Weights of a small GPT-style language model, trained from scratch on English Wikipedia.
Training: a variant of SOAP for these matrices, 461M tokens, 4802 steps.
Each number is 500 + 25 x the weight over its row's rms, rounded and kept within 0 to 999. Layers, rows and columns count from 0. Numbers have three digits each. The size before them is the row's rms in percent of the matrix's.

# o: layer 6 attention output (transposed), 256x256, rms 0.223, rows 134-146, columns 0-255
# v: layer 6 attention value, 256x256, rms 0.24, rows 135-146, columns 0-255
o134 104:497511482465476467514513461506526508456528517540469475508540395477471546491444510461547508498472481446500482518491506498524498473471481560533498451484520469544522501480454485498479517501515484520484485481510505496561488509536432499510516492503484508523505494509532480486494490526503489483510468466536536515519499504500481510480512501477544519490506490507510458498503496491503547480541495482507535470474499470473494519495474495477518485487451533504487496486456503522474500483496490516487509500505512518450512464524513504462469476494495530471467484525506466485500479499533495546505467501523494521478526501525495503536472506520531556481507460520465531467471481505537533473494462523515525503474474529508474522516490453513485467521471461523514481469494489535506483475488504
v135 104:515531498497499519485491505486507505532490505482505526532467470495503523490541525517459437513497519464480498419524498473511524507496539470512497506509465532505497467456480485484485478482534523550506513486520459513527499546528507459489504508518501512521529501523507477509555530488479511511506480516524450539485510515475506484504502466487502492482530543525474510484451503500461476474515499480539452529474537500524482557436442485473512462555511484478505509518522534528533499486496503498455491505533514457507489521511523491477501503536494492498486475491453479475471486479487512535488494493533513490519522516521519468490448545472494481478473472492512503473474527458484497487522477467502486507517501520537482442511510507461483480480496536497515463502455539500517547529493538
o135 102:484484519517457525457482497492519537496536520493512509523505531470482494462472510467478516549528495510503525538477517502467488480469503533473489507494506520489533473484517520474521561450452507469482506497487560472437507501488517513493520528476494493509523489511492527506481504497531490522503514492473510463540495418472503541503493505486454504461518485494475493511519506463491466511508478505532516532495497493468477510490514457532467556477524474528490455491506495536474495532521454490525548524492507525506493541534515490510492515510525487537463541492509511475496506503506586482508470503480489476468499492504530489540520519540527504529471499495529516525472490505551527486485540525531481491478520505508521494514487468538475523456491512481515469479536535508530456535510524
v136 105:426501480470475520470489485475512500474505496507493482498503554479502473492525504500509465454467496489516511525525519473462515548524508517453483511505506525481504542484490507500535556512526470464461469420547494491513510501531487491489525497504536545510504528465500494506522504524493502506522485497485491474484527486452480457534529493501489539516514539517487462485505473520488460541527561523504540530530528498514482523526533533508474499511503514532496516509464519456495528525490506506529517536504498485504542464499461485494495489503501539511494474482522491476525510487462481502516538462497492533494506501540510520531513458502517451515548464492481523516501475483489484544479533497472535533515487479533459496512464456476518524462514459538518515484506522515505536453520505
o136 104:537495515517467466501470448479457527505509520493512497523529459493499501496483497541471518518491520528508528485505506505496499500490485523519542501491504479507473504499502553490482498504494482490462500491452485510561452433464497537503468459533507460474459512494497500515473521501495507536508501501490542518517481529544547488443497527451497464482545459474538490502482511573530495480452503510504496461446430489525504486451474470519489529503479512497481513538508484510501465477532461506484458504457498531487477482503535482475513483517468503473483489475512495462490527492497514495500462530457485523480503461511493549546497470533520531500500525528509504475514488538478528536459481506526520536510514501485510488508521505459502490522533500521512497500483494524483499518471469
v137 099:480564526453465469466491513460504515483529505523516510540539529495544491521494476513497507512500477515510472548532483469506485507524487512497477503493541500501469491474505455520480481476504532491491522489532529544461522508485473494515477514474567512519485445477496470505468539438495523497513524544515494469508483497504457478534522485516528505513468541482481475499474518470509497485491517497517466476510479536509496505460506490491500478463527485468508498503509508484562514489492475506474525499475520539509526473503508496508527482464467551510525476474481499524526538499562497481482478530500519533493484510466525471486528514481531514494474463486513497554441530558527458447507461502512501525460505515451542483478488498502467485510532450508497505500498495515513499505470478
o137 098:534444457481593532536483540489460478536438489515513520518481505437579496503486489505485460475527510500527532486518474496520527495462506497512455518501481468505496472483506519454458489539493522527503505522503500499499533514461502496506525539484462537499474539510476524490521487521475479497506535501469514513497504464495513509477497522478464555453507474521478493535541502513526515508515511498458481507520521500486540483553484535498525529492475492497506527526456504514458508516505535551489499518513482513486459543498496494477527509512503482519493474531504518473478517524478488458494505503499481548521511532517449479524494511493481534489522517530466527511492535476508498500504502501493465505532471492547483487509501517490493525495494529469527482494530497557486520474534513
v138 097:505521521495495521499534462440493496549510522461487501465473480471503524531491472450500499476522470505476485522516515462476502502543464508487467499501477483493483526494503558476522535483513518496503531510496512510493490450483511499513510483452479489506495506510523527470482459484509551505511530464517544488487507536526514503493522504465517537450492459487467519514460504488507530469466495535536520479493526513444500487524524500493502453516490506488504500501456527453497475476485481529497536446469462522485502505547521498533496512502556445518489524505528514519497536507487506515511533522487538503543512480506516461483466465515499473480522476502487453479485449489483522535536550470475534511517468483490553503541497471474473498512504473471550511511491530540511518505499471
o138 093:461511489504502524477511465522516492459487511491494549518528573530518507498492515509522474442506562521539448536482501501475509481463497502490478514490508465496521495488479484497517489478438521541499444525519470534552466503529500527495508507501522469494514495509489475523506565522491507494442443495501502515486525502465506525524480474494507487484488543528485516496542493501513538503468516527482473484497498518528495576486528489509519507536535545495551486468471522485494528470483532473485480521524494501510460504486525508491476513517471494543510518535509540493496541496475518449502520486519516514469501491497457519516521498491538463537477491476463580508514516509484464522534469527496481490477493502508510486488504451503508472499463508487511503460534528507487483504510508
v139 099:490516487497474507461525465552510519492472467497501496481482513465532469493453467463481483504487454450522535501459487501526482502511488489514474504485521494493508475483499536490490479518532460527501544508507492485490510558544522499507487478480539486502483497522505474500520527495513531512514495479498495479523478498483512552512477539500527493504465533508451532460460501474483505495498497479503508437520503479542531513487507478477478492481534493466497462500497513446474466488505552474498432477512476499495486518465535492536507526482495490539472471503452494506474530486525496492478486465527525520446518522580504479498537513518506519521504474473525525533526526491518462496504456489496465478463465481481495487524421488497481535529551465482509512507488524490507479524502521
o139 108:467481510446517507485482537450495477525535501521481537551480494497528516508524506475514512525514528520480537518524476510479494464469503476516534477516526515482530472468485521512521483481506502506513475521535527454481502463495506466476537516499513543489486493500502507487524442435476464496470509530515504492475501442515531527494447510535477491510524512484516558542511508509463529472487489517471498516522527541465495538522526483517501495482483497511510533505512496534443542470515488480474502513469507506508466506499487495502474496474491461548527505475522501484497509500458500529505494518469520455528482506491471490513473462501495487469486498465473479484510510467472505494531575460486479457549507564535524515477539528478527472472463495487499508497497541500489486491539533
v140 101:499502483512491480521497478499491533519498487492513563474494558508430495533445459483498484476518497503544495483490518457516494493548527526484509491500513471516504507515511551487531480469537478531485487484508504511532529485556493530498481464479543501508473531494561508499500473523478526512476489473493476543450511526481510483464461488479485526529519544491485496506502484483517517482438481470517462529524484451523475541506495567523517541496519531481448480488507471530479504506477506520503475500499503486500537453513483519468506506498467478519489532486482468501516457513521531497515469493481429492490538523507481523522509486523535502488531489451514544444514521495514499501477515495505474472487493490516508467512484488475513521557532476517474484534499501481511510530490528
o140 097:501488495503468454481493509524515522505471505515502506497493482491506474489514505513475509533487498504445507506511435495542482484482474472513544483464493524510515506511476449508532521490545491509535504490519489489543482456496511521483498486492512473474529488447464485494517534532516460511497496552539503497549497462485542490507484494508511457487476436506519485516529467519483478510517475474475541469500539481523503487494490473488534517492453475525480535494552546500511510494493512533445473476480516488480505514451524471517503501484530510491471529480540503463511464467509498553543498513509496527479515453457513514475468472504520534511479535523545471472495480528525480526508451556484499482500476478536463501494473485491478469498494551538510527515523517499464498482546480
v141 093:531499492480475475489491518532546513428522489485536469478489483471511524511542472487494558511501556488506482549492512478474550502488515483487484487475506485480494484499487525473542529516517512499503455481513512513515544484508503455498446503476479485499538471522520489491517516467494492508490490516520491481494570512501487516495500457505517538487467548484519437471510548478537504483509529515444509539494503520507486458525472498445492436470515469457480516491534534542484558549510500493489462487494529510482476490500459494488471496474530487518512495520526508514512481488495510530511478487499493515520475504501542504497531490492460522521541499531487477498509500469499520490495497507470546484476487477521506500501555436498528486493524484471477476459512526508455501490491466
o141 092:505492558490542502482543486484454494488526463464490520512505501504464512477491461478502490516468535520504450485491502507509512527542507504504482477540483516498434506535495519471507487516453471527458495500459492482497546486484514530491494530490473481475505511506492492509486521483478478483500465499499512488548480461533521488533485546508447474513522494534473497505528453511468503513498487524533480492461520467473566523470491565510534547509532528557459517521453441470513492503487515499502532467464494490495520493550539508495510529517499505515495484501432489509484544513490462533510524499518518516530534517468502496488541493501493517475516508498511538465504505561479508505490494508499511492491510517481520517477462512476451485503501483550506491504510462495513479475546511
v142 103:531498526471485511514527474453468545482509516463513515541457509517513477456511502482517521520466477499482519501506498480471488506509480506474503497483544506476530490510460488522476481452514511494482514499491510492498459460529466474534503501523523521483519505492530517483524529556481498528531520527551486460510524503523530467488512525494519504496474551511503460511480503502505493462493511488460533535433511516513517489466495504461478463523523480508499512540488486503482462472501483493529488492550493501473486498550490476452468425486469498507470492505537488474518556475496487480497494504538543503503464513478499516515484450415457499495496522545475509477549489528484495526481509482519530475542446478488468484488496497502530505541502472478497534517543501489506497507502521
o142 098:494515481530518496515457494521517457505487527510473478527519454473478542537498462520522480486520498505470505516499533503533484482500472469525565522525529493464438506499469510476518457512493450501509522470429512502486501498495539493476509498498477491498474507521494455541501511471492449473529499475513523495507511491534491465519513486489486526471504459522499517502495485514508505507464520467499519495512465508511492484503507511485466550514529520494506543453504474463506495499478494506506518512475473499501462447483479457477551576496544501519549513471513511517503503482474505480455462491477465494491520538526505506534519531555485507463514506446480544506492480516504493537483548499552439495492504513508525535485462509512459485509497496498548486508459490516499521525477484
v143 105:484510511484486474510510536500493439493458455561495503479516454523477508470481484471511493508535508501457441531502493468503475494504511507519480532476480518489489535483498508498511468515471529537494520515431477506491512514466503482507502453508555489475500494513504442577471547511501494525503542500522510511546510522521506516476465531534479528515513488475487515501511491475510484512531524485469491484520482515464472463476487440497538514508510535522481486491513510520482513435474456502491514498501533478468552486525515510465502457538496461502480535519512479521508510496507518437495462525498522520470508483498525444501505471522479508519487497508546490504507533471475508488521487479514471488441474489451479483481495504494505458485521512506497505488493549475477527516469529
o143 106:502503522533528526492485509593529513504486548517453504502488514463531486507503477484496471476549495547534497477461463510451518514499524479516461458515522516492493505491501509477473520495495527519534464513524533501483545506476517475485505500532502523528505521525508492491522477501508508501514487534483439488461522482483479446516486522536477498496513516506516543489464514455523453442464508513535478520479540513512498505525491529479488523529475511493525465467471502482467488513486553475526496535542506503517491518516475544482492498479517482522487499484533544504512486493486521524483497464486474497493520510504517477456484489491470504488449538478489483516534482476518476503504500521463503486561480478528538527488528505512478535501469461421501548488484517487532490483530482
v144 111:520522506471501505491454536489475512562489465495524495504520435490510500492504471477530513547530502490515469542485507549507484518501514512531481534481530505571502498478506487528504479506504476505477516561503498461465496485572540511489511482488527489520497520473464506498518472549475505464499482494543515502435495489502483518509508437518477487502467492496548475497534480489476520501459481516559514472513528523495521501495468518504550497477502491537493557513535521471485487466519505501487483521507524517493515483503519514470517471509535469526492511553466496527492477494529490511486448477540520537515485478516527525496475492525499511494469477499527488526522509447508495495498463496535477521490499504458509449474523512477501485480524523537500468531492556499477486507472542
o144 108:421461517476482463506513475552497462521509479487488467485526495503559449482501531502469483492468501493513518491530499473494513508454547514470486484514479493463483449540513498464521526493443532529530507489515526528483507543474508446520538502518471513462522498526517498498478492513482477507502491483471513502533491470495490457544473488541497494530490458506513521477519515504494516487479482497502519535497452535513471495536493493507510503497476531489501466510514504505522518555493540470509498495502462501517474481531473501526494502478462455469514521514472556481513444519497531501489500504482489479509517531495479479450502504498488482520443550485466509466546495500504500465493513502472469442487469528469496503529486530504456511471482494459475532494518485527506492465526537
v145 102:468492469481538528502548505504534502479505531541534492497462479540468497476470491510497523514499554477514472561484510529515502520504477520510517499565548462539564465500458502515497492547461490494489470510538498527512505521485534488492507508511466507470473523497500518509531540490461489525525459472536553495480496500510456495552515517500490551532515488466472512496491470537529565474501502476540492478508493525529481465506489503479493496502485480469516470518532495488503486493504460525497509552518530508467513528488461509506514470483513495488501505503504522473486464494504531525522539501449535471484512556501509493496482513503508493494520493484492548496471506505492517512494483517490574490483531463540514478460480553490517505514515508462516530484514463503507520512535474
o145 093:517536499525512444491528484524500499476533484471535525490478472520516496522489535491484518522512497507491560493507483517443524480495470543555514509465512481479543488496507467505514492497513504528514532524465487468455468494512479506454512505472511489550486504507486449507522478474471534478503520484473451506521497527455538491498475487515519446454482494464541470542499515487496503478480499528501499542469517493499514517527529522474511490475467503518514506516502476533551515490519469507498508452460491479523535456490515508536502470492472539474477467550488506513531518504514496500477542487544493522513456496481500511522496521485502530496495516546515510488528461496518448542501525483503489450518493521450464582518498488495456515533503502518489508504464490509471497528465497
v146 102:463545536453491475505512510500481531526497506497533491488502494544482511489499510507491489505486482478469553480488504555500499521506468504490504472492490481503526531494498447540571449520488542507496540504490525481509528529511501519499514551551501478475485478453506496490516559484499492545518557482506544503525484517532513496544523525494482516479505549517492499471497503512487492502471554455530465506513504504495573497523476475512521472460525536484480487510528500504488480484489476497469483471508470497525541512493437488492516511510526488527487529531453476480491482518491501529467525476490528495503544488505510540449472472496489514481474467489514502490524521494490499441473490529489490507493497551467484493568477508533466505477489490513521471479496519509459511521456486
o146 096:541476477468532534517530505452525467517471499539481462523480485497498508534524506475506537526525492496533507525496469515492484505477540488528514471505471484475541489530565513515498501506497463470519478499496535472512507485494447512525542528459497506519493497491501491476515469503532477443502504495469484502472506467494561484506522488516495466486503471503496499494476505472542491465487498493502487532455478572488490545498501523467473532518518516518513495494483473483484503520474500521536479486507463531516528520497498438505542504487468478510486542534535534531523505480520493495516485523528447508542458491497511467510542505489495497506510487479489552473487517540510507516532493487503479464558494441495476484470516495467505487501490541438435525489516546508485493502530485